Each number is 50 + 12 x the weight over its row's rms, rounded and kept within 0 to 99. Layers, rows and columns count from 0. The size before them is the row's rms in percent of the matrix's.

# layer 11 MLP up, 256x64, rms 0.119, rows 100-208, columns 0-63
108:60 52 52 46 58 36 59 71 44 20 58 53 27 36 46 54 61 72 60 77 72 44 39 42 56 62 49 40 33 62 35 66 48 65 50 65 47 49 47 50 58 33 59 61 70 48 39 42 32 51 35 48 58 42 49 54 47 33 40 37 42 48 62 56
089:59 68 29 48 47 41 78 43 55 44 22 55 62 51 47 45 50 38 62 52 77 66 41 32 35 57 37 54 40 43 61 69 58 67 58 47 52 72 57 60 41 42 66 45 43 59 39 61 51 53 55 36 44 34 57 60 68 51 45 33 57 46 38 35
096:26 28 60 54 52 55 58 57 44 47 69 52 34 46 66 62 49 38 68 61 40 53 49 49 49 53 41 51 42 37 39 28 65 44 60 27 46 52 84 50 52 42 60 45 24 51 54 65 72 64 43 50 68 38 46 53 51 50 52 42 42 65 30 47
086:65 51 59 49 39 53 42 47 71 61 55 46 53 40 37 54 52 65 49 28 48 36 42 46 58 44 59 29 75 73 52 37 53 50 46 57 23 34 57 44 57 39 45 49 27 64 69 26 48 53 49 43 40 43 58 46 58 38 59 35 24 58 52 66
094:44 68 46 55 38 48 61 63 38 49 36 40 23 53 50 45 44 31 44 28 70 52 53 46 51 38 62 42 56 24 39 36 37 57 57 28 46 42 75 53 58 67 49 59 49 53 67 38 44 62 58 33 57 27 34 50 43 56 35 59 43 47 51 66
101:63 49 53 45 42 45 60 72 70 55 67 49 55 49 54 54 42 25 32 53 65 47 56 46 69 28 42 48 47 42 37 48 75 57 33 61 43 57 47 78 49 44 45 23 38 71 53 57 34 72 33 62 43 52 50 62 60 43 45 50 45 55 53 50
097:54 47 61 41 46 47 40 31 43 38 34 57 71 57 55 57 49 69 45 60 57 45 64 45 39 39 50 45 28 30 48 69 42 46 43 36 25 31 47 53 54 51 59 72 58 27 37 55 63 56 46 42 36 55 57 46 84 66 62 36 40 42 51 53
111:47 60 34 62 53 31 67 56 49 64 40 37 54 39 47 57 42 59 47 64 62 52 63 64 51 23 66 39 63 18 48 46 47 28 64 37 44 37 50 56 46 53 71 49 49 51 54 48 53 60 51 33 45 48 69 59 40 69 43 60 59 35 50 21
098:46 35 53 68 63 41 45 38 47 41 57 48 55 50 36 64 65 52 39 58 47 52 60 31 64 30 58 40 46 72 38 73 36 38 51 46 52 27 28 61 52 47 63 55 75 51 38 43 48 73 59 38 53 58 63 53 40 40 33 65 43 69 62 46
093:29 51 46 38 31 50 35 38 66 50 54 78 60 48 51 39 42 36 65 64 49 31 44 51 43 40 52 46 49 43 34 57 45 31 61 56 40 35 66 50 56 46 56 60 34 48 42 79 64 75 42 58 59 55 53 44 64 47 48 44 31 23 41 55
100:28 45 16 36 38 48 47 59 54 50 75 40 60 62 36 42 76 57 44 58 65 35 61 40 57 32 23 63 58 63 39 57 60 47 66 48 40 50 44 38 57 59 62 50 55 53 55 59 50 59 64 65 40 43 66 49 50 58 46 56 69 36 50 54
091:54 46 31 31 34 61 78 39 30 59 48 66 41 45 53 20 54 29 52 53 54 40 50 32 52 44 48 66 61 42 34 52 53 48 54 55 33 53 77 54 38 52 53 34 39 57 45 33 47 52 70 52 42 53 67 36 58 57 40 35 49 42 66 39
095:63 47 47 45 30 45 53 62 56 50 43 57 57 48 46 53 42 35 42 56 38 44 54 49 55 59 52 57 41 61 66 35 30 54 51 59 40 74 67 70 48 61 44 19 35 32 57 57 49 47 59 47 43 40 24 40 46 49 35 57 09 60 56 56
105:49 53 28 47 45 49 61 49 31 61 34 26 62 24 41 61 60 30 49 53 51 51 54 42 33 64 38 43 44 45 62 51 43 43 49 52 30 53 62 49 62 55 26 51 39 68 61 55 42 32 75 53 53 28 38 29 45 41 46 54 46 71 56 45
103:53 43 29 52 63 60 41 73 55 66 46 43 64 45 55 40 44 59 56 48 49 66 60 56 24 43 43 48 53 44 26 42 51 35 24 66 61 61 44 57 60 48 64 25 61 41 48 34 50 61 32 68 56 67 53 66 51 62 54 39 44 72 41 56
125:55 38 34 50 53 47 56 66 54 48 61 54 76 59 38 55 63 56 41 66 41 27 63 32 69 48 53 39 52 38 52 57 51 62 47 34 63 48 37 58 51 41 54 76 39 58 48 38 65 52 67 79 44 54 62 50 52 50 27 63 65 74 50 51
095:30 13 60 59 71 30 42 41 35 51 74 66 59 65 68 42 39 38 70 52 59 59 50 33 64 50 59 51 40 52 49 68 56 54 38 31 41 48 54 57 57 54 35 62 49 54 42 60 67 34 59 56 35 59 53 50 52 64 42 46 63 53 49 49
105:49 26 47 56 56 66 58 62 59 42 59 41 51 53 40 46 55 71 69 40 51 54 65 57 52 56 51 65 47 50 31 61 41 45 35 30 44 62 26 47 53 17 41 60 42 50 33 58 45 64 33 38 40 52 37 42 45 60 62 73 64 41 44 69
108:55 59 28 54 63 58 50 76 40 41 51 34 21 62 45 60 55 62 43 63 75 48 50 65 43 39 49 42 45 50 73 51 53 40 35 63 43 70 41 66 38 46 55 47 62 72 65 38 59 44 43 51 61 73 57 62 55 65 43 60 38 54 53 42
096:63 37 56 44 24 44 54 61 45 60 39 43 58 50 52 28 43 70 57 54 50 70 63 49 55 85 44 43 61 70 47 22 44 44 54 32 36 52 71 52 70 67 53 40 37 57 57 36 30 47 50 45 58 48 50 40 47 36 63 49 51 58 54 51
098:52 38 40 36 62 55 59 31 50 48 55 53 61 63 61 76 75 24 47 64 65 33 53 48 55 60 47 43 55 60 70 39 47 31 48 41 43 59 65 47 55 20 69 47 61 52 37 73 33 47 54 62 37 54 58 60 42 46 56 53 47 43 35 50
084:65 53 42 41 47 38 29 65 26 74 50 27 43 39 43 48 70 52 35 53 67 65 42 46 63 54 52 38 59 70 60 62 49 60 51 66 45 41 51 33 75 31 53 64 28 61 53 40 50 51 49 36 50 50 47 37 68 49 34 59 54 46 61 50
090:71 37 40 45 58 35 48 48 47 68 47 61 69 52 55 65 39 33 69 42 68 44 46 61 64 51 31 49 61 39 61 40 41 56 43 52 62 39 74 76 51 49 57 52 47 35 73 41 43 43 58 61 51 49 30 51 74 52 51 37 40 52 56 74
098:52 36 53 48 34 57 38 50 38 39 61 40 59 73 49 46 40 21 54 46 59 61 40 68 48 45 45 57 58 79 44 37 76 66 39 53 54 37 49 78 55 39 47 52 52 47 35 35 46 57 34 48 40 58 51 29 62 33 41 42 69 52 60 61
085:61 68 43 40 28 58 58 51 35 49 38 43 56 70 47 32 40 53 27 52 59 61 58 50 78 33 46 64 54 55 61 66 52 60 45 39 37 40 52 46 72 38 70 83 53 72 60 46 59 52 51 57 46 51 65 64 55 49 35 52 43 54 50 61
106:59 54 38 26 48 36 27 49 42 67 62 42 37 41 48 23 22 49 59 78 68 46 54 60 37 43 63 57 53 49 64 64 79 45 46 46 47 42 35 54 51 45 44 62 52 41 38 70 47 53 48 53 35 62 49 42 52 66 47 42 54 42 65 49
101:25 42 45 56 62 46 62 56 56 51 35 40 67 55 53 59 50 54 55 40 56 43 41 07 51 42 59 34 40 52 67 39 32 44 31 53 40 55 51 59 69 61 46 61 49 41 72 42 49 59 69 44 41 63 31 62 54 47 43 55 39 68 39 62
101:51 45 65 34 35 56 65 59 67 58 36 40 48 57 56 60 55 62 55 57 41 58 58 37 40 56 42 38 38 67 28 50 32 54 47 52 36 69 57 55 47 69 53 37 56 37 58 29 36 52 34 47 70 78 57 33 31 52 63 53 33 60 59 37
090:64 33 73 50 48 50 50 43 24 41 36 36 59 40 38 72 51 52 41 48 58 35 29 56 46 64 41 52 58 63 56 61 50 42 55 64 42 54 67 64 39 44 44 52 55 56 29 25 78 48 63 58 34 78 46 60 46 58 40 46 58 51 43 52
084:30 52 34 37 30 53 40 40 47 37 52 52 25 53 61 66 46 61 32 63 55 54 62 46 53 71 42 43 68 68 51 63 31 44 44 54 49 61 58 36 42 58 57 50 52 39 67 56 69 73 46 31 61 55 45 46 53 49 52 56 27 54 23 37
089:60 57 62 61 33 48 40 54 44 64 51 41 78 38 33 53 53 53 56 68 36 38 55 73 66 27 57 43 39 67 39 47 56 31 46 47 63 53 60 53 53 40 51 55 39 60 69 32 61 42 39 50 59 67 71 63 53 61 60 40 38 35 39 34
092:49 62 73 65 46 30 48 49 44 41 40 53 26 71 34 44 67 51 38 53 58 57 55 53 45 38 35 43 52 38 44 50 35 66 26 45 37 52 41 76 56 66 40 33 52 47 47 33 66 64 67 52 54 60 58 29 51 49 49 64 54 48 54 27
095:62 40 44 48 61 51 46 51 65 42 19 43 53 44 62 50 53 35 47 53 55 42 53 40 54 54 48 70 41 67 33 56 66 62 47 43 38 49 41 51 67 41 59 38 43 42 61 42 41 61 66 46 31 58 18 42 48 81 38 44 43 41 22 60
097:40 37 56 44 40 54 31 50 58 61 76 46 56 48 44 25 51 56 63 46 60 56 42 64 40 56 27 57 30 60 36 61 55 46 67 51 55 38 68 57 67 74 49 62 54 35 42 59 42 44 28 68 51 40 35 52 60 29 35 46 39 66 48 54
099:56 66 46 59 28 43 44 71 61 69 55 42 34 66 52 50 40 51 44 62 42 41 48 44 62 41 48 65 55 31 82 51 78 49 48 63 48 42 59 62 63 62 38 48 61 60 29 68 65 65 42 43 57 66 52 55 30 53 34 46 40 56 47 50
106:61 41 29 61 60 44 64 59 37 65 61 44 54 53 54 64 63 54 43 39 64 58 56 57 51 60 25 44 55 42 66 31 57 46 49 55 32 29 47 49 41 42 69 37 42 33 44 45 57 42 56 59 69 28 27 63 50 56 33 26 56 67 46 47
097:33 47 41 54 63 55 46 67 47 51 51 61 48 48 70 65 40 26 80 47 57 29 52 33 52 53 42 37 50 72 44 25 52 41 59 77 48 59 35 52 52 37 30 42 54 34 41 40 47 45 42 49 47 46 47 66 55 38 49 41 42 39 73 63
101:64 36 37 44 51 46 48 39 35 37 45 50 50 66 62 74 60 50 67 42 49 47 46 32 60 34 33 55 38 28 51 69 44 39 39 76 47 69 62 55 44 39 48 61 32 48 60 49 34 55 49 33 32 40 32 31 50 35 41 41 62 58 62 58
097:58 44 62 58 42 40 64 68 64 32 66 63 28 47 55 46 27 38 60 47 71 35 49 78 32 72 57 48 36 69 48 56 65 32 59 55 42 38 43 51 28 53 51 57 63 59 44 45 46 55 49 47 62 52 77 44 42 48 53 35 46 49 42 49
097:57 41 65 56 41 57 34 45 55 67 40 30 36 48 56 49 45 60 68 43 62 63 66 68 53 63 41 48 60 43 34 64 70 48 38 55 43 68 43 47 42 20 56 53 67 74 62 32 60 60 59 60 41 31 68 59 53 48 46 42 36 36 54 45
098:35 60 38 48 54 39 51 56 42 25 43 56 52 62 79 62 48 28 48 57 50 61 48 56 40 58 40 49 64 46 64 41 61 60 31 52 53 63 65 67 47 77 58 66 67 56 46 49 72 72 67 54 52 50 59 50 61 70 37 40 52 57 46 67
094:51 69 33 52 56 64 49 63 80 65 59 55 34 55 38 50 53 40 55 75 62 52 48 60 50 50 35 59 38 51 62 56 65 39 56 30 36 48 25 49 41 49 70 53 64 29 43 46 62 35 43 49 38 70 62 34 66 39 59 56 45 43 40 43
096:54 30 29 47 78 54 50 43 43 60 55 64 88 54 58 65 50 45 37 53 43 50 52 60 48 42 35 60 50 62 56 68 45 47 59 65 44 65 53 53 43 47 42 59 36 60 38 73 45 53 48 67 32 47 64 54 55 44 43 61 51 35 58 80
103:72 58 40 41 57 27 59 61 41 41 29 52 63 61 71 50 32 45 60 47 32 53 44 33 49 40 58 40 59 49 61 59 30 48 41 39 56 75 41 40 45 32 30 47 14 53 57 40 40 41 52 43 45 46 50 36 38 50 44 57 51 64 37 54
110:39 55 54 38 60 59 51 62 39 46 62 51 69 65 60 67 47 62 67 53 35 40 60 51 54 55 47 26 43 49 43 48 50 62 30 52 47 74 37 48 58 36 62 83 49 50 32 33 61 37 45 55 42 59 19 51 71 46 63 55 41 52 38 51
098:36 50 35 46 29 32 56 66 39 47 40 49 61 52 54 66 23 54 32 48 45 65 30 40 59 51 42 51 45 67 51 53 48 62 49 40 49 48 40 53 59 31 65 29 55 34 67 46 55 74 64 44 26 43 59 37 41 47 73 52 65 38 49 46
100:50 35 64 60 56 33 51 77 42 48 44 34 43 53 50 64 55 48 50 65 37 57 47 24 39 22 39 58 33 52 41 30 39 44 50 76 58 65 68 50 54 49 58 56 63 53 47 62 43 48 37 32 44 45 32 76 49 43 43 54 60 54 31 49
120:45 18 64 48 33 59 36 59 58 72 58 38 60 52 34 62 47 29 48 50 54 45 53 48 49 36 48 49 49 46 71 51 44 43 37 62 45 40 37 48 74 54 68 66 71 61 43 55 55 66 50 31 60 54 57 43 34 45 63 21 35 47 45 55
111:73 49 48 51 38 33 54 56 56 34 41 39 63 58 46 56 69 38 66 61 57 44 48 57 47 57 43 47 48 37 44 65 51 51 46 30 27 54 36 74 53 59 51 55 53 37 45 84 44 47 54 56 55 43 45 58 47 76 58 64 62 37 26 72
123:42 39 38 50 47 65 38 60 25 63 61 53 45 49 31 76 49 35 65 41 55 24 47 40 42 44 54 68 54 38 53 33 46 69 56 51 42 39 73 58 47 42 72 59 64 43 56 50 43 56 57 31 48 40 47 41 61 44 41 23 54 43 37 64
096:45 32 60 48 22 46 49 52 36 48 42 30 57 38 52 68 38 52 55 36 41 29 43 32 32 51 49 59 61 33 64 52 23 35 59 71 41 48 55 44 57 49 50 60 37 70 49 33 30 56 61 31 53 60 49 49 41 41 45 67 49 57 47 71
094:39 61 60 44 49 34 47 53 45 63 59 42 56 26 47 55 40 31 55 53 40 38 44 16 58 74 66 41 49 39 47 63 44 58 76 61 39 45 73 53 21 49 41 56 24 44 66 50 47 52 52 57 46 61 41 48 52 56 38 60 59 55 37 48
103:42 47 58 65 45 55 50 48 35 49 52 78 52 68 47 54 48 38 40 27 38 49 48 55 38 55 40 35 34 65 46 58 35 43 57 36 45 57 53 60 42 70 66 29 35 53 52 49 66 76 80 40 53 34 61 56 59 29 44 48 59 60 55 36
087:34 40 49 56 48 59 26 66 44 44 63 48 37 56 50 21 28 44 51 67 50 43 55 49 51 66 40 59 53 42 60 51 48 56 44 47 45 39 54 70 54 69 46 55 56 62 69 26 39 29 51 36 78 46 51 59 34 50 24 51 65 56 54 59
096:23 40 35 57 49 46 50 63 36 48 62 72 39 69 35 45 22 52 21 32 55 27 41 59 53 45 40 48 38 35 55 67 52 60 51 55 42 65 67 42 52 62 50 36 54 47 31 52 62 47 54 39 51 36 43 40 63 54 42 37 36 56 48 52
094:45 62 65 62 64 62 36 60 47 60 61 69 56 59 47 28 47 46 55 43 56 54 58 49 61 58 70 56 46 43 44 48 59 22 52 61 43 63 55 67 57 52 69 33 49 49 40 62 56 63 52 68 30 56 37 69 72 41 70 37 73 42 42 59
097:51 53 51 24 44 49 61 43 54 39 54 42 56 30 43 38 46 44 44 48 48 59 60 45 48 57 71 39 72 45 62 58 27 32 34 42 51 54 53 62 74 59 60 43 63 59 57 52 44 38 38 42 68 41 60 28 58 71 45 65 59 65 43 80
110:57 62 45 51 50 35 79 68 51 63 54 63 57 44 46 37 49 61 67 44 50 62 65 40 54 47 68 55 52 46 31 63 59 58 27 40 45 37 49 39 62 27 69 49 45 31 61 36 49 42 41 44 68 45 71 58 57 69 57 72 49 63 41 61
099:28 69 55 44 42 38 69 46 30 37 65 57 46 49 56 50 29 69 45 64 53 53 57 59 51 46 51 33 51 65 26 59 55 63 41 52 21 55 71 71 57 53 42 52 58 33 54 65 40 52 43 60 65 58 28 31 42 47 55 46 54 54 59 62
095:52 58 55 49 52 77 32 79 50 40 57 36 41 66 67 24 64 47 42 64 48 38 28 64 30 48 63 37 49 61 41 50 64 53 57 60 39 55 54 42 43 57 67 35 62 45 32 49 37 35 53 43 53 49 45 49 76 53 51 49 54 35 47 67
088:50 62 50 48 41 39 44 47 48 25 39 51 51 49 34 64 51 41 42 71 79 42 65 51 44 56 46 54 45 47 52 63 67 47 49 34 21 38 64 52 52 70 40 39 45 25 56 72 55 46 40 68 49 58 62 30 44 45 38 42 55 61 73 49
096:69 38 55 47 46 59 39 63 39 55 44 36 58 59 41 39 60 62 30 48 45 72 47 35 65 44 51 49 42 64 36 58 38 31 79 25 34 66 45 49 51 53 48 51 72 23 46 45 63 49 61 66 42 68 54 37 54 61 33 46 53 51 55 42
098:61 52 49 38 61 32 33 76 41 43 45 67 41 50 44 52 52 30 61 47 30 45 41 60 44 58 44 43 55 47 43 63 60 61 51 56 45 40 70 48 50 51 49 63 37 44 30 58 64 63 28 42 71 36 31 31 67 70 55 38 46 59 69 66
105:40 45 51 60 66 36 52 66 49 58 25 43 49 48 46 47 18 38 63 53 25 68 40 71 19 36 63 55 58 56 57 57 30 47 47 49 56 40 33 38 42 38 64 36 34 55 50 41 46 35 49 45 58 47 40 47 54 63 41 52 61 40 50 65
095:39 29 35 38 62 66 46 62 42 61 47 53 53 48 46 47 63 54 60 44 60 48 41 47 45 52 60 49 50 52 62 54 38 56 55 64 35 47 48 39 56 36 45 38 41 55 55 17 44 45 64 35 54 29 21 45 85 48 52 28 49 30 57 67
097:36 63 40 58 56 39 66 60 66 59 63 71 58 54 53 46 66 54 54 52 54 47 85 78 63 31 59 42 55 58 46 59 50 26 33 52 60 34 43 59 65 45 40 41 43 58 33 63 49 67 46 46 47 49 37 63 54 51 59 33 61 47 33 46
093:63 35 48 44 35 57 35 62 50 57 66 54 65 71 41 43 53 56 67 45 17 58 56 33 55 53 43 54 70 52 60 56 56 60 53 57 36 42 37 53 70 24 49 44 45 26 32 50 44 45 43 40 34 58 31 51 46 37 46 44 47 43 31 32
099:47 54 44 60 66 38 75 23 40 53 61 41 51 49 32 39 53 70 64 55 45 52 53 39 55 46 73 50 49 64 56 62 60 41 45 51 35 49 67 63 70 38 48 34 37 52 64 57 23 58 66 63 39 39 62 41 49 67 61 43 64 38 59 63
114:42 39 49 47 58 64 70 69 42 58 54 64 66 52 61 66 70 57 81 56 69 31 52 47 56 40 45 62 49 52 31 43 55 53 44 65 44 41 42 47 67 44 32 47 59 34 32 38 60 50 41 54 39 59 41 37 63 77 56 37 56 30 53 49
095:50 28 47 54 52 53 65 62 59 69 43 44 59 37 46 46 65 43 46 33 64 40 75 61 50 39 62 46 36 23 60 46 54 49 52 47 54 52 63 45 42 60 27 22 27 57 53 36 40 57 56 39 63 58 32 50 54 56 25 43 65 56 58 60
097:72 50 33 45 43 44 54 69 43 47 46 77 44 44 47 44 31 44 54 63 65 44 60 74 59 31 33 34 41 40 54 36 59 51 62 56 60 53 38 48 52 55 72 34 58 40 48 64 55 61 57 71 50 73 54 61 61 71 57 41 57 63 68 52
108:56 43 62 91 61 56 68 63 45 57 59 57 39 63 58 58 57 48 69 60 36 64 49 57 55 71 52 65 56 59 56 27 36 46 56 58 47 36 41 34 46 69 81 61 46 56 36 56 55 54 50 48 32 43 48 36 58 57 59 40 60 46 42 57
095:43 46 36 60 65 74 54 38 48 59 56 57 66 49 41 48 60 49 64 34 70 41 51 33 62 51 82 52 51 56 42 59 38 63 65 38 46 65 49 62 57 46 37 64 37 51 58 24 50 55 67 31 41 32 50 38 72 54 50 63 48 58 45 65
101:76 56 31 29 33 48 38 74 78 53 42 64 50 58 45 46 35 57 55 66 43 31 61 50 49 78 56 35 38 42 57 46 63 62 24 42 43 50 50 57 53 41 33 46 33 53 39 48 39 58 49 57 67 57 64 49 48 62 52 58 59 44 56 39
102:59 61 53 58 34 61 46 27 49 46 61 46 34 61 62 46 37 46 55 75 72 53 53 46 37 51 45 37 78 61 71 47 31 64 70 64 52 55 64 47 56 69 52 38 77 49 44 44 40 64 66 49 62 47 57 57 57 41 49 36 38 62 62 56
110:64 55 59 47 56 53 45 47 47 52 23 48 57 69 55 45 24 59 84 36 64 35 64 65 52 48 44 42 63 37 59 42 40 38 59 73 47 44 59 51 55 74 48 55 45 63 30 42 49 57 61 35 55 71 64 41 47 62 60 52 37 37 49 47
086:49 54 61 48 53 59 78 46 78 63 48 54 56 68 45 49 67 60 68 32 68 68 50 58 52 48 39 58 44 40 67 59 40 37 33 56 57 30 55 47 60 57 73 73 51 58 33 45 47 61 52 42 49 39 42 31 74 54 50 49 48 51 42 67
097:51 54 48 61 41 32 38 39 40 76 38 55 22 53 46 63 58 47 50 57 57 43 64 49 64 41 31 54 54 65 57 71 53 48 47 41 53 48 41 57 47 43 25 58 47 57 51 78 42 51 58 39 22 47 66 50 35 38 52 30 72 44 67 51
095:32 59 37 47 43 41 64 68 47 53 40 54 40 39 41 57 57 52 53 59 49 29 30 50 41 43 50 67 30 48 60 58 49 33 54 72 26 42 40 58 71 40 51 68 58 36 53 34 48 49 35 27 33 44 56 61 40 62 63 48 32 37 39 65
099:56 50 52 65 64 58 68 57 56 48 37 55 42 56 69 71 44 51 54 47 39 65 56 58 43 54 71 46 38 50 31 92 42 43 41 50 31 65 50 48 55 49 35 55 72 43 40 55 41 35 38 64 40 35 53 45 74 61 46 38 53 65 56 57
097:50 65 42 52 67 43 42 44 57 58 81 48 31 59 46 51 44 60 66 61 64 46 59 29 33 66 47 46 58 48 51 51 51 66 42 67 74 68 57 45 47 48 68 46 49 31 44 46 42 68 37 57 59 23 35 39 62 51 29 59 48 58 55 65
087:47 32 34 42 48 64 40 57 62 53 52 50 70 40 60 59 45 63 57 68 48 67 64 72 45 49 79 41 60 50 51 43 50 34 46 41 36 57 41 52 70 36 45 45 44 57 40 43 25 43 57 49 74 54 71 47 40 64 37 36 31 39 64 52
104:68 32 42 46 35 56 22 67 54 65 51 60 49 84 49 51 29 36 55 48 50 55 53 47 40 62 46 44 27 49 54 53 51 70 35 45 47 46 63 37 53 58 51 50 64 35 39 34 30 67 51 41 61 70 55 44 43 58 55 46 67 60 56 35
086:48 62 45 41 35 61 31 69 51 52 50 57 34 60 40 46 59 35 63 31 44 41 48 49 45 46 33 53 43 60 18 65 62 43 66 43 43 38 63 72 57 58 60 32 40 47 59 49 35 49 50 78 51 57 40 55 67 71 51 38 39 30 55 54
094:44 57 31 45 57 42 46 56 34 49 41 49 47 56 33 45 43 51 49 64 53 60 39 35 41 66 57 60 62 79 54 39 32 55 67 61 54 48 46 53 52 56 38 75 37 60 40 19 32 39 44 62 83 57 55 34 47 52 39 42 49 69 50 55
106:38 30 44 50 43 65 40 54 37 39 48 62 49 57 40 78 26 54 37 66 52 55 60 64 48 60 19 39 42 45 76 62 51 39 56 75 39 51 66 51 51 50 67 42 38 54 49 63 59 44 38 29 31 53 56 40 43 43 51 49 55 62 52 42
101:69 68 35 57 44 40 47 67 35 72 51 60 59 30 52 66 35 52 56 49 45 38 34 59 62 37 50 65 32 40 62 63 59 68 37 39 39 35 40 58 41 39 53 54 40 47 49 53 52 58 68 57 37 50 59 55 49 42 58 19 30 44 70 53
103:35 56 45 56 60 51 37 37 44 42 57 47 38 48 52 48 39 49 42 48 62 30 55 54 43 86 65 38 55 49 63 66 43 50 57 57 42 56 54 65 44 45 75 24 64 47 46 51 41 66 48 51 59 77 64 40 24 76 40 50 54 35 49 55
097:56 36 38 50 50 59 66 52 27 37 39 45 43 39 42 60 20 47 46 38 54 47 54 53 66 74 41 62 66 37 65 54 35 69 61 43 41 47 46 81 63 41 62 66 37 41 54 45 51 43 57 29 65 63 52 35 55 36 43 56 43 41 49 44
095:41 21 46 59 40 29 49 53 81 42 53 58 64 44 56 51 40 48 63 49 54 41 30 61 49 37 48 39 54 39 52 60 50 37 45 79 48 68 63 48 54 39 52 40 59 49 48 48 45 80 59 39 36 56 43 40 66 59 26 59 47 54 43 70
096:61 41 46 43 57 71 47 65 41 47 38 43 50 59 56 43 63 56 58 47 68 47 82 56 45 65 48 16 27 55 44 49 53 64 35 63 51 30 45 59 33 38 61 42 46 44 53 45 47 41 56 45 64 69 32 69 54 59 35 52 65 39 35 40
094:52 48 41 62 34 42 65 68 61 63 37 62 38 77 51 48 57 61 51 49 51 45 58 44 45 58 75 34 70 54 53 55 62 53 48 48 39 53 50 65 54 46 54 39 54 38 59 79 48 34 66 33 37 20 60 35 36 62 28 49 50 52 44 39
112:58 65 42 59 38 59 33 66 33 63 46 48 47 69 23 52 28 41 51 72 47 59 40 41 55 40 39 49 45 38 62 33 52 39 36 51 66 55 40 39 51 47 68 62 51 75 28 47 56 65 56 47 47 57 53 57 51 47 62 60 68 71 29 49
100:43 62 37 51 72 38 58 57 52 48 64 40 50 45 39 43 58 45 60 63 53 38 62 38 67 41 66 40 58 60 43 61 43 59 51 58 48 34 43 74 53 49 64 21 33 35 50 67 41 43 32 52 44 69 26 36 58 46 43 46 82 53 60 52
091:82 55 60 51 37 33 35 32 23 59 48 73 48 50 46 47 41 52 39 38 49 27 43 57 57 39 37 24 48 48 32 48 43 51 60 59 41 60 34 70 46 54 41 37 35 48 52 31 46 63 43 48 52 50 41 53 45 58 27 46 67 47 40 51
109:52 57 45 66 51 37 54 67 73 37 55 66 78 53 28 60 48 52 69 50 42 58 46 42 75 46 64 54 68 50 47 47 57 35 62 37 35 29 59 59 74 64 58 50 38 62 45 38 37 59 55 52 68 39 36 42 62 59 49 38 59 44 58 57
116:59 50 61 58 51 39 68 41 56 38 67 54 52 43 54 70 46 56 61 65 40 57 53 41 61 49 33 41 51 49 37 44 33 31 40 49 25 51 33 37 61 58 55 67 73 21 34 40 50 49 54 58 40 46 62 30 64 69 61 38 38 67 44 44
095:48 50 37 38 66 53 56 40 64 69 57 54 42 37 32 33 52 59 70 45 49 32 66 32 42 55 60 54 42 68 36 81 36 43 58 42 44 49 37 56 47 78 51 51 32 50 50 56 57 53 52 48 37 36 50 44 47 38 76 48 51 30 66 62
107:40 59 58 45 38 48 33 47 40 66 61 50 52 60 39 46 21 55 45 38 56 39 27 39 80 43 39 35 49 31 46 68 47 45 46 30 44 36 74 56 56 47 41 50 49 41 66 63 60 63 75 60 43 39 52 64 59 57 49 52 65 42 35 48
115:57 53 38 54 33 61 38 49 43 41 51 51 51 71 49 42 39 38 61 62 46 30 70 27 68 48 45 40 64 62 38 53 55 52 42 29 65 53 36 58 62 34 55 75 48 63 39 42 36 26 56 47 43 57 59 61 63 56 58 34 77 50 61 47
085:47 46 52 51 52 53 56 42 25 68 49 45 67 48 20 37 34 72 50 62 64 38 62 51 52 61 47 57 61 47 54 62 56 38 35 56 47 41 30 49 59 54 53 40 49 51 59 22 50 44 37 38 43 20 55 42 44 45 50 70 55 79 40 56
093:46 55 51 42 45 40 51 51 46 55 47 56 54 57 50 50 66 53 48 65 38 37 39 32 47 26 41 74 31 32 34 60 62 35 52 48 30 67 67 43 55 59 61 68 45 27 37 34 31 51 54 49 56 44 61 59 54 55 57 35 16 42 44 41
105:37 55 61 54 40 41 43 60 31 49 45 59 43 67 67 66 47 50 62 37 63 39 57 62 54 65 43 37 65 45 69 65 38 56 53 66 35 67 52 56 51 74 47 47 69 66 40 50 60 46 62 24 46 41 63 47 48 60 49 25 33 28 40 52
097:79 53 61 43 66 57 48 78 50 77 60 59 44 61 65 63 71 34 74 58 54 47 34 55 53 58 32 59 55 68 56 52 80 45 53 51 48 45 54 39 59 52 55 21 53 41 55 40 45 47 48 55 46 42 56 51 39 55 51 57 55 27 52 52
104:67 41 57 66 46 57 71 65 52 77 40 58 71 70 57 45 40 39 62 57 46 56 56 58 43 40 58 65 51 55 55 69 50 61 39 44 52 24 59 45 53 46 46 49 58 47 68 64 27 64 64 47 69 38 54 66 53 51 55 56 47 64 36 77
098:67 55 63 61 45 40 53 71 45 54 47 64 51 50 46 34 34 41 59 63 35 66 35 53 51 53 59 41 68 52 68 60 61 57 54 35 67 74 57 72 62 38 47 72 46 46 74 46 62 53 39 36 73 39 38 51 48 52 34 44 31 54 57 61
092:68 61 56 45 48 53 45 48 53 50 73 49 50 43 47 34 32 50 60 66 27 44 52 64 65 57 48 46 61 58 64 73 57 37 49 60 39 62 59 53 78 52 46 62 57 47 53 59 13 46 26 42 51 57 58 51 38 49 55 45 40 52 29 72
092:62 34 54 55 32 58 33 45 62 39 29 25 67 44 24 61 54 50 65 57 60 28 37 45 38 67 59 50 47 57 59 69 48 54 46 42 47 61 57 49 62 44 57 68 30 67 45 63 62 46 67 51 53 77 44 50 41 53 49 56 57 57 48 31
083:61 27 46 41 43 30 69 65 44 63 45 51 63 47 43 58 69 26 66 47 79 63 44 36 49 37 39 49 47 31 52 46 43 46 42 60 54 44 50 54 54 31 54 66 67 53 60 59 42 60 47 39 37 70 51 59 42 63 48 83 56 49 47 47